Weights of a small GPT-style language model, trained from scratch on English Wikipedia.
Size: 14 layers, 4 heads of 32, MLP 384 squared ReLU, vocabulary 1024, 1.92M parameters.
Architecture: RMSNorm before each block, rotary positions, biases on query, key and value, untied embeddings, normalized queries and keys, capped logits.
Each number is 128 + 32 x the weight over its row's rms, rounded and kept within 0 to 255. Layers, rows and columns count from 0. Numbers have three digits each. The size before them is the row's rms in percent of the matrix's.

# layer 2 attention value, 128x96, rms 0.127, rows 0-127, columns 0-95
086:018137175130169160141105153156150144110159065165105129172123172180134136123122176127116089132143129140113177089085115075100119142109171091118099151189147137083097120123145134128142134079104153190112165098161130106082144147081144084097105099124128178112105131103107174118097087089116085068
074:097122185094178195146065151140135150102154146115097077144093120157141178109114156137096109184124139115164123193113115090140114086151164118125164073119072063157080121129162116157193120142139127134056141072107130162137107132126155071140161152108133150146119159152090125139089111060155082108
083:157125083156123141120137096142168114111161176099098149082160079136096069115116159111130213170114143072114161175095193094077116114122142169119127140056120123106129120141124088032157155143154076069088089126133099171137092126141115141167082102139154125142126150167154156142134105148131129183
084:178081160131126159176137112084135132139145123102138125127142112105083122091057149146084127057136106072094091111067108161183120097102105151174082152132133228109179146109080124100137104141152108149125122189105152129131098184087090095173052119105108144144146126139146140111131119109079117152
098:136150130145095139155127144114118149145101149062114172146066107151123217103100066105162107103096097137062109163107134134132105091148198194126072089163115159133156140105146153115106082165089130119112183114119158106116090157131107164101123146088190140160107121113216131124102184157129118115
084:098115149163192191122097124117120157129062124111127121117090148108116123173093112176150134119142154103133115169168117134112139103130091115173172092120120076169142110128050118123126150102130137137104139082104148179126195179182113138142122142115101191109084194164066123050142117119073140074
082:119123190108123134125150150150212112085190110099111137142119151143161184078082144109126153067117087144052153131129123139107121134152122130173173116165128184085087149146161062155132175149163161153116184110146103163189178156118108102168109157160095118173162123105120095157142172111145124161
093:111165120133153180102100111109133172165155116168128112156131137107112114161125162142090155164155130101133134106085141159079163148094126109131141140122149127182152152136220113181145121069118100136185171122101176113161151024165140129135151102144115136130165124123154155044138113185163156049
078:048154100125134140141154087107142178118114097168177127152162106121140077051172173135089106098114182100092098102107145081134131120132119148189131176115134144156126120129195152230096098133197161077118173175113130090125107120133135135126109116187115119104141134099104153116115159159154092138
085:200096166155109155152163145148126156163156105170079130120169110191125097190101147134184140103130132087090133117116090113114167133143159115134134134142154171140083080091095135130102130110208113124135154107166158133149224141168150148115124203134091153150179143092102187129156097140139142182
080:170129075147148097111151140115132098163102151141176077125089114090126117097079088080154151124107111087124124095161149131126090108143160214093130139103149130175119159194126165064150183146145130109064147088086143122108090120135116167133101168086150139133117122135137127205163213120072101137
081:141133162102130146151120107107116141156067203102111099084152070096115163173119102184138119160125064207074125119077144171135153140147113118113083108104085052138142142189140179079110137071149135152117157120169125072163118151177132125138093114118137148091072131119102137080115155145128157105
076:099157119175137164115095111129107192130073102093148174084129124079093101174157113145112149106119130108122145148107124111144154124129148140150074139100134143070114041134130124144112164185093124103093139109233181137073153197079162121159081179121123112105120141096141141177117142144111128185
094:132116124146146108175158134175105188094107151111147173097111106148130153149122137110085108133110130133122164119138115146108110114090118089106162070117138130089071176214183101115174082169076122152092203145157178103143118169153124101111173159140184144116044103104077081152156124153143112149
091:139169117120086146156124091191103153184164176163109099141165139150161110131109119120130050142060155117152117151113154104156138149117113136174175151087100087142158105118132153118124170119155096104176112139121211079165137100122135115084122168163164148168126105106145179055141151216146136097
092:105078127099138133127161132093141177123097132161143122150105121127114086132149075164164063144135184145092105162111121070105101143148126121043129095136118049160104122098096180182111154129135125135122185078137163102144141141196203141163092078113116156089136149116142150163183063119121127134
072:150142154121162082143166166169135128148148139127121141161100147116143130162128142118146169097170165063130131084084112159051138154112144097053187137116122095179143166154074103086154180086125119141086092117136150223114148095177119114159147177117130135151181119127114152177166132166081161128
089:135174151142142113156111129157187152157120135088147114114128076108142080158105138107103159147156159090086093198186151122152155101156120182148131082103093157134211165128123091122161160161089117133176141119151140149113122180151186138139054199114136151121185059117155111126081123149111132091
099:127118146169116111096135130110074139088067150137153143155171128116075098172165089116089141169135131136193114118129121103145202147129142143082114110157077184148134123160126136126122120151050091076143180079140165170112122165125149139188147121094101136191150134137111082139061080148069171145
080:132117139139126127080148092104200066164160210089119119135186085167119141060096179087128180134133122119159170141072115119124088114124050155121134123123140130086114098160157076150120093129126137134183099121109114137182060099056136115101094121138126103113164107144185150140149121101134101132
092:128158106108132167086149102155095089115138138170079147138237133149107101113094131080104163187075149093167078096172123063144112126157161158109185119095157106094094095115172141117139105119150139127138176122093126137124149151157141114103098095189138161132109188131146121103062127163142193104
079:108148118129126149110132135124122155132170113094132154110107149024082146110115146176137162169151103148124097080131119172135126091102150124106138149056155155131129149114194127130179144105100189203109124119149168055150189115074150083103118154123158060103128086138162062167124107112132137094
069:152148112113127131113126179162086131123136098244120153127077142133171136212120133129125151143093135139093153156129112166093082094139125132099132109120137124144133094192101145147116187105110082092133147195138110123143137138136106184129080056126097212098122137091092148093074122178128154105
082:175069100080083143085111109140082163080111119153114128160072111101139113163128075113149160117099120114112086130110154177184132161148106135096118163102112085135161126058108144123179136161140099133161115086089158111172051118129146159158171088146124159108127075193188141116119147117155134059
091:094112095120147118173151139178139094091192148091177102190120135136119135114094203107127160121120083119109124106100138158124142085131139070107155075140160177126151152177129111125154129110120098145081057161160112141090105116121135119195148132119077185138146048109107137064130183137082102157
080:119043133187089179140124085093121125138115095141190140134118158104137104111138102100101143176143075111115127147151059101158153093123108096182111147117167135097126118135149127192183113159117148147173106129147190108122136109038138075177068153118157165162134103121059135145110148132158108102
077:145145154150155130099094109132123141119106128148173144122147097126144079202146151114097206145108193086080147063069154141142139125098031105108055108142158154102168113164136136122114151133128086115113161166161120173123102109139108132184101100139102165041137117125125102157135186101117137093
090:117184156081142110131079172184127131137150190074169087083120110205120111116104129143174092121104155117135091111115132124183166105109111153147111187127102122151136070099084143120161179159122131075128106113099119098075120110166144134073126154164190148105165161071131153108143151153178176094
091:125116103123091143124185139135100144131139181128134155132075141181156130068098169119134141129034192100140071078146154063183162141140123166147128164117153089077138123081149109125107149149140132155112147134189101083158161148133084156092069091182185119145194116163145122120130134136101110130
096:086098131129151138141100125123160155060101126161087124119117108098093105161138121182137130165149135167086103147108131149123167067133143177122078164123122137144122161146079179177156139180146153076121103114105153109137063132125162193157175086166151153058093079139065152198128094157167103131
082:159083169083150140160064103146110171122127112135086088096035152077177122153206176131136143165113163123135164067177157176085144104122138140088102117138096131060158116155106124147148104188115086170103127170155134143161114124110138130161166136123153129144129081116142096181140115089106123086
069:130120099048121087165090152127159122173100066170145108081119119150149112148102113130123075052149170117120104164118157141111088141119138157125117099142085086186112156186115113159167091187181137099081127119104089110099106055145162192089167102149157152110171144127128150119131103173102099123
111:159137111076154129133156115107220171137120101100056125105132112160052115107106159148105099110133120113113071106143126069084143109133164122131071115136109164091149107125075078090138108110103134144095112142110094161136162146183120158127122163117139116152116174153170217095159080111104091195
124:100219125143094099127132105131145099129086119123109122143094109144111161135110137136187139130073154116099087086111171179136167103089123132173119153166174145119129132102110109129070169144131127076086105193109072135135125113099064161129193081176101149170094063127142189176139152133173146115
118:125137142126128139106141121110164081086140125056070191092149125106121174064092179079137098088115115160117101041158157165120170124096152157141151116095078159109217158150136115135144105160177138152132081137135149143123125131109119146171099168066116118061179090127158101127144107146105132133
105:123111202185161148112170132168165171047127165097142116084171085145094137098093154156183132141126114084109102129118172187111148131124133094090095206191123127132124160135115138084116154117105147112161114106158174069143117079158133166118160121106127160082093189186130162154139118137114107130
117:168142094134119141128104147190089121167100202085070055082128105124159203093105136180110084096148127150139108096097079158143123125118195164137095074150101085102110133122142062086178153101137136110112142089118136127090106130185149135112107116087165153092119174131068131117105116133139094121
124:065163100161135180112098171136188127114109157165112122153158131065148142122099116144138162161056127160071100127148055058144158107163123157123093134110138139062125136130129094153151158150085121121100144135083163192116175101113096127141179170176131126144163107156136099129178107191153096155
108:096095135113145168154090150104097138089050109142129161096114101164143105094096079118172121142135154142133137216068142108128123139139195165081131117109136106153149097172117142179173125116106126132122159146145181095026125163163130046167105097127153129112124142131147139124071120126131105194
110:145070108127203135089110141146151118143164097109163099158159117175141099102111093159091159145083153166125093123102091118134147123193173135139118109159190140084146094097079082099131117132126140166187078139106049061154120138081114136133154100158145201153101072157105101144127160107157105138
118:089122127108119101176127134136077100133121113164121200170091145078133168170080136142170059109119156159140129080103048116118130128112129127136177068166109141123129133157120070138107073174135075146128110132168131137122175148128144158129131075150140162101144113062193197147164110137065127135
109:072118172132142143131144169109097111189125112150188097168130125123124124168117112118098129185126128056140128155169224124123133075166084126093178184118111057134075151066142135214130132101114141104149152114119124154137109092119151086176119096154132077110106117113136156118145061113126120135
116:158132094138149133143104091144131108159117134095088192154069128155076097168207165135144096073135146073120164094110150160136161153112140105179122108109101119150103088145109112130110164139102139110078090121084173189093149113066130139142101093109145238091147150154101189153122131142150141105
105:116081124100083122094154107165109197120165130096090145138196099154112137129116126125151099148085113121099111130088154145170142102161098136166147176135127159122129133149179177132139072187140153135126112105124120099146129105134111200123160112210097141208100073159119160097174212107122077139
119:162118118159137077121159110141135150126150174134152179137144150124158167128104192086119055084082096116147088132109068096117095135105161096153142163148140094107134139134113115107094152109126207174146134139208094102136163132123118140070107137120205062124137178132155106137146163193167085160
120:118115104099141134127142170124156079138136157214126074112142111122121156119099136154125113180178079081124125047096149102178151114158090123111138093175194109121094110147131128122088139102169124122107175136118043133164095091164099129115109116107110073120180155117116216116146113067160128131
124:152101120124165184140097133135130120147168161109100169110115111130130157062139121138129194083129101109099039105069179079170102107122121113161122155151138121143127113107114124054212137148213114128093113110089102178075097115111123078062145193110140142131132117144161133142133134137090131140
110:163156118138081120166130096086141196068168127138122130114143095127127133157099151169118104097132096147082107113149093152159151091117108146120098134160086130119127063084110198135116152182134151087070129165116079168061135093143168111086080135126106051110110109171116103167138066124121062121
107:030108118125189088103151106147139133128105114144099139118117142130131109204157154083130091144129125137155096186125122108149149098104194098160113154151119136143128139155143125177130146116116123084114061069134206113116123131189119092145135186160092147175151187121097194086155117133158090081
105:132107145163117112115130147115137161154153145139101124139148143092104088076032142160076176091120094115146162180150140139115106110159112127104112112161141123100086101144154139190168072088125120156070102080082098137119146160112153062121098116128111103204129143200104128114099142055113061106
088:123122143140198063061105132125145120107106141107125159116075094170141106082147107127072130174110165173072164145079144161123182139131189158160148135089099168128090132159111132123103139076185138142118101136143109069147103154085113127177103092090139088140166075101082153110177155153165119162
119:092118121136128107160132132164089101142145158179120070140208117156168125131147130156104104109187149126188107065137107139116165102155170214143091166125068155082105153156138122144174123145172105086181103128147118102101116145093097216175129109144150151142099156172100140120074127144172138132
106:073131147122121085164193154147097138098102145117176066180193143090168139118137119113162081102179134146178139071167122135134124131165109147104156161166144102192133157166157200142126128123090124108146048117087145130110076121138130138146099095157102148058141165144106124103138116170075163146
104:108093187137127124138090099151101120199132166153130084117151113037133211088075111193118084170078127137079121107126154160124154100167111131139143114110078083171116169152157154146149120140170133193117136084094120114171129065140089100104140148160158133108130091139143152115121074097121139159
117:136148136098148139123120132105127144163175106127051137122136106142153139047113154128099142115101123088201124097113164139120133105130147087088147113162085141106132106108119087161116026081130094172078137089111086169105155164118107156079101125109102126182131132121179168055146175084092075133
117:126074116088106153074086135114167123155151097127104090134138125160117176135086100153114109125182116169114078166119151090204118132139140110108096168136130079148095113104143076157131112142131091178093174141134152078138205151117113088141148160115110079148117098126030134054114112143140064117
108:067107159132117175177149112106140136155146123110105102156142164108083102117084133128154087101138141106116197159118149028111113176125096108074124144105088136143127120060157159103149143142160084050142131120154134131126133120132140127135099116047119034142094152128142141112125103076177162179
103:170161146083150114145125124173090078069138112107116132153099135146141180170148216110110138077158180122131135186057106107133142078122140082145115110198112161149132152112163093074175156137097098142112157135135173121081127155130130204180147132118142163151146122111179101130108170093118147085
105:099136132085100118130105156133113128138055090071114117112103064089074155093171149125123174121114089128074148161122137102150155144193105117136084153115083103159187129140149133114121112034100131178114130125045095145130069149130106156069164108131174139138116112132183110084164155102112150145
116:141078182112104145130114079099127162149097135132135111101162100124126053204140109160087082107141059196105163155149123119139131106092082057131061145125092129100095105128125105102094109066073075104164134156145181095150103162115118146159162126144108109103166123148175155143137128091130100172
129:121145134104125156159162181087075132176097095094151154145116124100130103113136088155123121149170089166152103142096127139124110118108106117110143139140057104105103161181124108160178116123135185127150120112083118101134121155139112147039128053169163121168049150129117067057181107154123061116
114:105086092176121114115118139114110104144144150167126133147175098117041123089089082144128113160165131111114147158099102124095162188155149146176118152095092114167130129113140109126129105124164106137149087120141115036173120129100139135155131169082198104135085162127136221083079071131168180107
115:097111128125115103117126193157150119132081101120107135120185121156103108198081160095093115114107073110076170171176090114146153126145100143134119098172132116095128107116125096138105114119143121036128117094156097150163074098161192131143095115129136131169213142199124133165134069086134112075
116:070102126104117121166139173136168161136118074149116159097137126143146114118106127105092163109171119054101112241155161074138087130084127117230094174115119107101181139101141101081151152145154154158122121117162094143079129174118187113166093119158133135089103145109151115130122119175148120106
093:081171102159162113099110198151169062150134132084126125112117103123115071089138133137176186116123117119097143167077170116162087144138150156188136137109143080119110129127111150081146110149141162122112082150075126144126113115024168164080153132094173167072141151185102118113111139127148083094
092:175164175121153133137134142180149090127081082101145125123119105142042074090118098122126113122119180155129104095156138167119146084117131171054177166096124180126100109078077138115113184169126160102167122176116141106086142126135069125124107091170192166114159129099104113104105090180141090101
099:142165087121151185120155165098168142161149099139135110140129148162157075123142117208061071109141088130118082118166139128098148122112174114122097109065111177091173123156168140115119138111112085095081126123157181120158129151187099177096111133106041158169100153109104147175121144186144129101
089:140177164057077113104131108146196190120132075171126138113096153084177106183144160134152124094079160142095069150086127099141084127060128144150100099130147161102108129091127145157138156152149109121165098123134191131115162130129145127152108179154103175079155158121181185120176134179146151146
101:153141168060109151142152108083110124107110125129102164121113147107128136145158194138154106095154097154128121147141193060131146113154137206084115084128071140124101132126084113141170216146140072116140110102127153124143154130218174167106136104164126114136112142090112161130140183092138096207
076:142150105065064091138162185118152104141174158106142117134103120122141121115094144182126150139097082115138103134072143101122077090074082172144193077157147142101137081132155163141129068099128156108127151188114094120092161127187165161133155136167176091104095133077171116080095115078128159107
094:141143149159159119086061163110100120119106085205110206101202172100151148144172138111105114127156092046116162051144160125143164124113139151153151153120091128149138132175178097146096127135163103121059071128095171085121155131118134144093136146111080166112134129128149108134147116139193096124
093:111059137143091092157176121104066155131127107169136110123141115113184152118121108167137117116133141111123108242152127127114112098094174127107136107137050109133101134173122153191161191060123132098125175112117171124144143150132145155183116134109151132102077180104142108054144081127117101168
103:104117139154126147165139149169136132086093101147140088080186112052121135146105107123120130131178148117197150098106134117172103100134122141066092090117156131132150146202184131157200112078107091120164111138062083135165099152107165127124130094159140162124047185124096143158119099125153084094
078:123162131124154148114154159089087164121105137076102147109062135079098105165119150098057147086146074125099167142169150117136123152130142142134099144118127062141134158133168048117126106137098098124195222183196136131184090150100103155187138102102102111104171135112106120145125097150156115125
091:205154104118136077156121165119109109149128088118110102134125071099110167122109061148120177133089124197080076127084112186134144142116122159137159154141167192149147128183103116118133105161150143109170151108159101076179168180103083091087105125181097153175125129067119111141125127147123183150
094:138118155072187105123164105119116138086146131137126117127148162147127186113133169123132163130166153154173145099088114130127182111109137126121085069159050193143115094136103108144165151151124123110120099084165097115134109154118138172061098142135166144147109133176116131215219180096086127185
088:190125106122126081151124175094097135143226107181075102156114154099106122119086170126113128118069123141114130073108150139121107128104069137181165075102114154134083125128072159094132122153138119105143068173073085160080182129137136123130106187099137107146154141110136156130177128073184121145
098:154120136151082083121164147067064161108120153116140174107114081087086085148104088079135174091135113138130195204135128134094131135163124177172119129151104138130147122201102134147156117108090154127140065119116138160117125151142137164154073119120181068135056119112122117053168145134105153149
083:174041030153117147117177101126138128101180143109079090139163152193111157080118105117148139149106140112158113133107143055127133112115151075159109134186123169075116072148065113130132117168133075117109098108076144135113134190115087074175139134172119122107122113104111118108113113159112128129
095:127117092137153167043101156101154128084092169114085132170122098157142134118077097089161150127091072141101138168079053168162136135152186131159104102094146127079054127129164148147156130172131187166128155107165103106109102118131131128150152074099164085103101130082087133085112111162168135110
078:110130135096186201142107080133129157131100119149166079142109076103086099156072110145126140146116172143177177144130151146132132135120089127155116125143171124091156136171175101123145118145117120154111202160140156125176075120108179126184144049130148177127100129213107118124156182159102129064
093:156079187136116116158140083119120146104125123081170084123116156068100095137124175110099116169155115111187150060128095137126150110130138130134056091134116102121134154145101153206095146079079112148123146136134103115169131113071207129080196126136085129132115139148150081194133124115087127068
096:063096135122113143179109130140097119215174087095154109109102136067144110127143145190109126106105158098149119082110169131108074105104133158099121121211140158104177123158119158105154145101098182187111176121130170171108115139112101107094134134154114172149073125158130099120054111081101177140
099:123129074149053087107175147100187115169135112126146172136135101144115091087160135142170118175147115144088087073113127130114136132122130124130099082083121128121136108180138061077152137088153140133049115170128128188109179131085105159206151142088068106107109105101092101136131107175150156091
094:096153123127124121165142135114167066099134122073139081111163128175070192140155151149141111124208123138125122141093176129149133114144160126089157112121071152213088172108076141071177212152158176091107149126117108165100109091141125131111138144099154096097118107141129124157140149081115129200
078:117147104138161168118147173145095126150136148119127074163139132147111116143154158140121116103092171103131166113216128112093134137152089129113134113124127126098112161100123142072102163123081179047139195077112098176165157068117140189151127144043096118121144165141141100215158120097117076132
096:162173088141138145140133135078170161141170113142115115104138106168123121118139143145132177122072103096060138234137164031149117125128113133145098098167146180104173108176070105094119158094110131129125107152078094151119132118190134127103167176155141076118093107131162115061132111113102131155
095:103139169149114130154110122177110106153128182096119076152151134179142113097137076135133099175154098191126160177127169150123118141142140094095125081118128138120053120172162147129113104144117081083137148068095139136152093171173166071121099073125122139178144118094095157136071113098160117229
096:144117120133113155109127183171107141093096105107178158116128115085131086113061148076061118144114114121165186066103090124132135158106113165153163120110123197095164149151181067158161150114076137102190157143085105122144105076120135142129128159181129132113111082056147075073147159108113129126
098:147099155112118189093088110096148213108154085120094109131117155149183135116109124106061159135144101149118151153084124069134161090103157125116170190153150148054125069104117159126151137091157116151138086175094113155131153095155110059102093106170124098106155045127101157107138124083127110127
087:112148104082141148142106169116113147095068153096165073086101138148177119128102138155082121093154136165127124174102112145112112102119133148147096167077119106135145140123120200162228109185086088134113143141135126062194073089076124091135159144096136166075074124084107093124116092137114129129
087:085154143093160119178129116115108131107094133078183155113045125122075144206137130097096200150126138134183128092121167145097117116100123148125131112134175190069148147175173129202160096125107094117153140139173146116132149162082096137146110094112099123112070103068150133104159125145141180160
095:114120097129140158179131123122114117112119172106176082079111126137148078139164091171118130199132102122080121163135191118156138215111095117129115092166070136112117103148141072134099134154088146126129131086074144191102132168175131076132130170111047150141123093125125123111127112087107094211
093:145149094063080146133132155107155132105154084116143162122163118110175114117079108123149119107126154133097145191088128070123131175126098140138208157102086053203168122127111186150150077076158149113160125115061121137132171123101128137166071138147084109100179101113119142102164101097110168149
094:145088128052105155135160136146097202162121112154131136156137150169100110120106148126135121148111152100147191165123075087132146180068109069127147125145139103096147134181146145167145126157160097083073231064181142127157156174156148113171150101144117094156166166109117131144159136103112105159
092:117104102080059131181117108124123132065130106131152116093135138068174128188135124157148108077163149135112128134152111157164110130082140127138146157182155106148114147112197210118156159178106133106115132093122200167108111088190156086153132152167138102136160178134132098215125145140143125086
107:173075099135124176133161100146125151127076134092153170171058184138093132093069183107161190111138165154142143139101142089097133120122170099132187125094154125202188140126108093101132110118187103155128133165078169119163116115158128105157129129165089103126173126137162125135153072109090185116
135:137108106181132125098135134109144136055131149093171148099105149104141131087162130138103151151138092121135092037081102051123132162106081116132117127165156118083133114154099137085097100143122182171101168126147126153126220134157133125089173197040124147159117124134110089163143156092138146091
106:128101181104180170165182176131144137119136137115116080129143104100144070091133130108090164144145095083078161121159102210089113219134123157076113175113130108107138158136152131141133167148054173121104124132152217134149114142139104151129180116146129161137115141117114059130135159131153088170
109:173127138150101157136129151132092123107179188141155075108143148153115129102154095131182147118152155142123099104122169187166136095206098131099144160147151189099119043133107132133158093117117149165109205141105167165160197168121140122123116199156084139093086163104132129171084142088141124157
099:105112167070138150163170124107143194068115121138122181101161097113145129100090176064107159135081126122109141091153123183149128107098146165157137145153137181094094112113162195151218130143137120159124126155150092104137103159091102068149080112171181148100175130164106100104105157116110076136
096:145089125142048079115144123124118099106138170136106117210098133154120148140139080128135090130077067142153119149144155158132145166106122131158200125104130101222157157166142150143070203127143124079144129126133140090124103120171123178177081119109130094176132109090179152103114111095161180128
102:073128132099085091138127141136147119171111140142150034052152158098137130164150174174112132120121089150175148148134174142112158088087154167122053124152102105093083127157140163122138162120142127109143063133163059100121073107105101153139087070161125179097126132166122138165153096073157136116
096:123123175109146062095129142142118093099146137129122132147200168137092092137194109110109125173146166145187110147105053180160072140177140111102129092114086174167156149072165177142108096097163154150129161090114108175117179124159117158094156141089101118124147167185141116105099125114168120187
104:049128100145137117070115101142137111088181092155089148095140146131109118079134134183129114101107100142156116144122094140145112131102148135160117081170067194114039090195121080125142077141173169157110101128132143150076110140096180163162113135071151157085106146134138162133093106115131065103
088:095089148085091124083105136152061132183089131122151075174112159153185170124118108146153140133109156100127128112140125173138133150136186137155140123146081096153127143156092190180092184105226128161097161078177104095135114153189140179171128068112135113143134079117105113143139125115096124157
114:077180140082148149107147112156139134046183152138112083067188126136134107093100178111169174184072133097132134137092126134141143122108101109116089147118122094165182104113125136061137090119146137097121173092158149124124046106143133124087163126111128157072178154179123112169099103143134092080
106:116134137120153117118149157110134160107101137161140123072081148125178147100136110144156148120169175138129141069145076103144094150139139167126066086094118120093147116137144154138142102129099127102112138147102149132123192154234181139109146176124138116136044177071064105112163196164185128089
104:152100063148179109110157128164160153129138136125147111118126132111177075141136178133137120168117177066096069122162156127152096068154090109128120126152167092105181113165077176135078128129128149118078148125157137184108169104156086090193123140131028131111109110135134155156203129097114129123
109:157120136172121140082115178112129129124156164152100116146047105141119107123086097121165096124089116125185115076125067249160138124174121114191186136086101123133098108083114086148146102096123130119081170152119085174058143116103188131148104135117133128101106143139144132093122086146103112101
114:151155137159123130113126141149103113111169160127153135116118166139150174100107179153183170091119148101115141131148089165128124099145128065145113167147168112155182158104169159135086080137111099152118110107127042146160101138164128246109162152120112114095189166130158085158131143148055181098
108:148151164107122177134117119125204121131136124116055104120111144170130176123090149144178169092104140156112088147144140141122168115152104166107064116134177127146143112175057141112182160186186144098171128101160126142147143146122154125123134154108129108131029164170127129198051144101138103139
118:106104130227134148116154063133089143077087143072105123137099193162077169145185163105158097095092113208110160086113105113127155142120121126141162116121149158162123148112133116120171153133152124093160124088093124096126062187134126093108118126179122114126156072132088101132170141122077097087
113:167125135055132125160078114126150144134127121122135079148168144107180159075187133091110050136169116139141182188153161142158149149094131160100081125121078161073088105157121121114111143153087095124113111187121144097198137141072143165182134100130154116108175131091117180121143111166176095145
116:129125116158108189146112162071197120179220147099168142139139125134134128038112178178118142122161173114153101100108109068158101100112118146119077115126124157080157139159170153100153148197161153129058163127158184154152145107125098116156166169160116136093137143144133084137126109109114155118
110:142084152185139116133143116134150156097114117101123178134132175147111106111112196125111116111122110102101173122146100064078180131125101195090136141143169145153147163118212181154099099105159147092083108165045086152126116131167084123141115177104087132097141173108158120114183161125145196129
112:121108179138078101174134141133070199129130117182079141163084147121136148130096106080185114107084134117093135126170149099125130189087060119141127096181072100125124146101078175142079167109097126105107113096165144133062157174138142111106103128124109170145146133148136032133146135125166160137
100:138060148128130118119085156151129114094127119100073103106112136168123094114146156175157179145114079178151142086083094135100153136144153144130103129179161156114129088169112156165120053125193105121105127135095114117112162201124139126065180067127105088112057170138143175107166084175126140163
099:114096156074164075186131113154166107124099081157124139150102131162141131117129177100129140128172134081141133091164121139071133114103087092079152084182094180218125135154078127135081115079097132162117167113118114197136122103111122140114092109114063156141152170074124057114129102160116156145
114:138113136149169106111049178169165181110099111143162102094065124087135164139137072126098130128111075130116136115104097137191141089141129101133115125151100112102130142100118142098137113174094175183138144153139128132098150059103138094070121136129170187080136127129110084229153120123172143068
101:134160146119189147135124126113135196128146102115127162129056097157075133086133117126098165160132125150089108126115185091107097167105127135047106070137062115158133206070089158116166099133118163192171105101082188081130139126154169145079126136143117152104134119107115103155114136068121132129
099:144137106070099127124128082125145140114172163116119114111138133178147136160161143095088088128149105224142122058104111109119164148150117138116117176061107086117082141078129120068135084107142140128146165158136055165137114125132212115048108105095150090165144147096113133121090139176135174159
103:112118126112121131115121125188151103141136159177098105060197110224133109139112135133123167190085090128153174156079057110150095172144111110168143093118079091127099133106153127125119102137112143119193165119132145196134078107172150122122172130167103130083181140146104093155128136132162143189
124:124074121147064175188135114137130131150122131108139098102144177151175146099107065107141145110125166143122127160069074143127106182112177105143103095117144128124217071118148085095128136108136172163060141193152128107113149122105089111126124088146142132083129097097112140209180113186144107135
104:149093154102110141121128084137149126138118147165096086115141197102076135066139105116146108138160123155136132176166119137167159095119133123109146150115145122188186121160111120033100145112186160103068111123116140093111086077188124133109099162102124162125166186152077106071122128143111053073
091:110111081145120145157124109143115123124133162150163173134157100124173104140153156111146134126134111135082123211117198097114155174105088166126130066100160070117117132163199117168153096108143147115106158130125091172150160123071180116109094167145061125157167174126173227178127139130151113137
112:166132142181176112052096159107144122206118134073150072097081061167099144108129098126085106130092090125138166056141089148084129143170113132072096128120087085082125138061123142116138078101131170136117103082130076138101124137138107128109133086128136115137087082153117140141142174071132143124
113:208079119145162121129164092103065082163101132136082134116086160128130146169151133095178060124132140083147145127146127211101162174113117069135157106141125116154128131073115161113138126154108139128131088040139170139121110130120139088167101137111078130167148167152197107159155171110108132077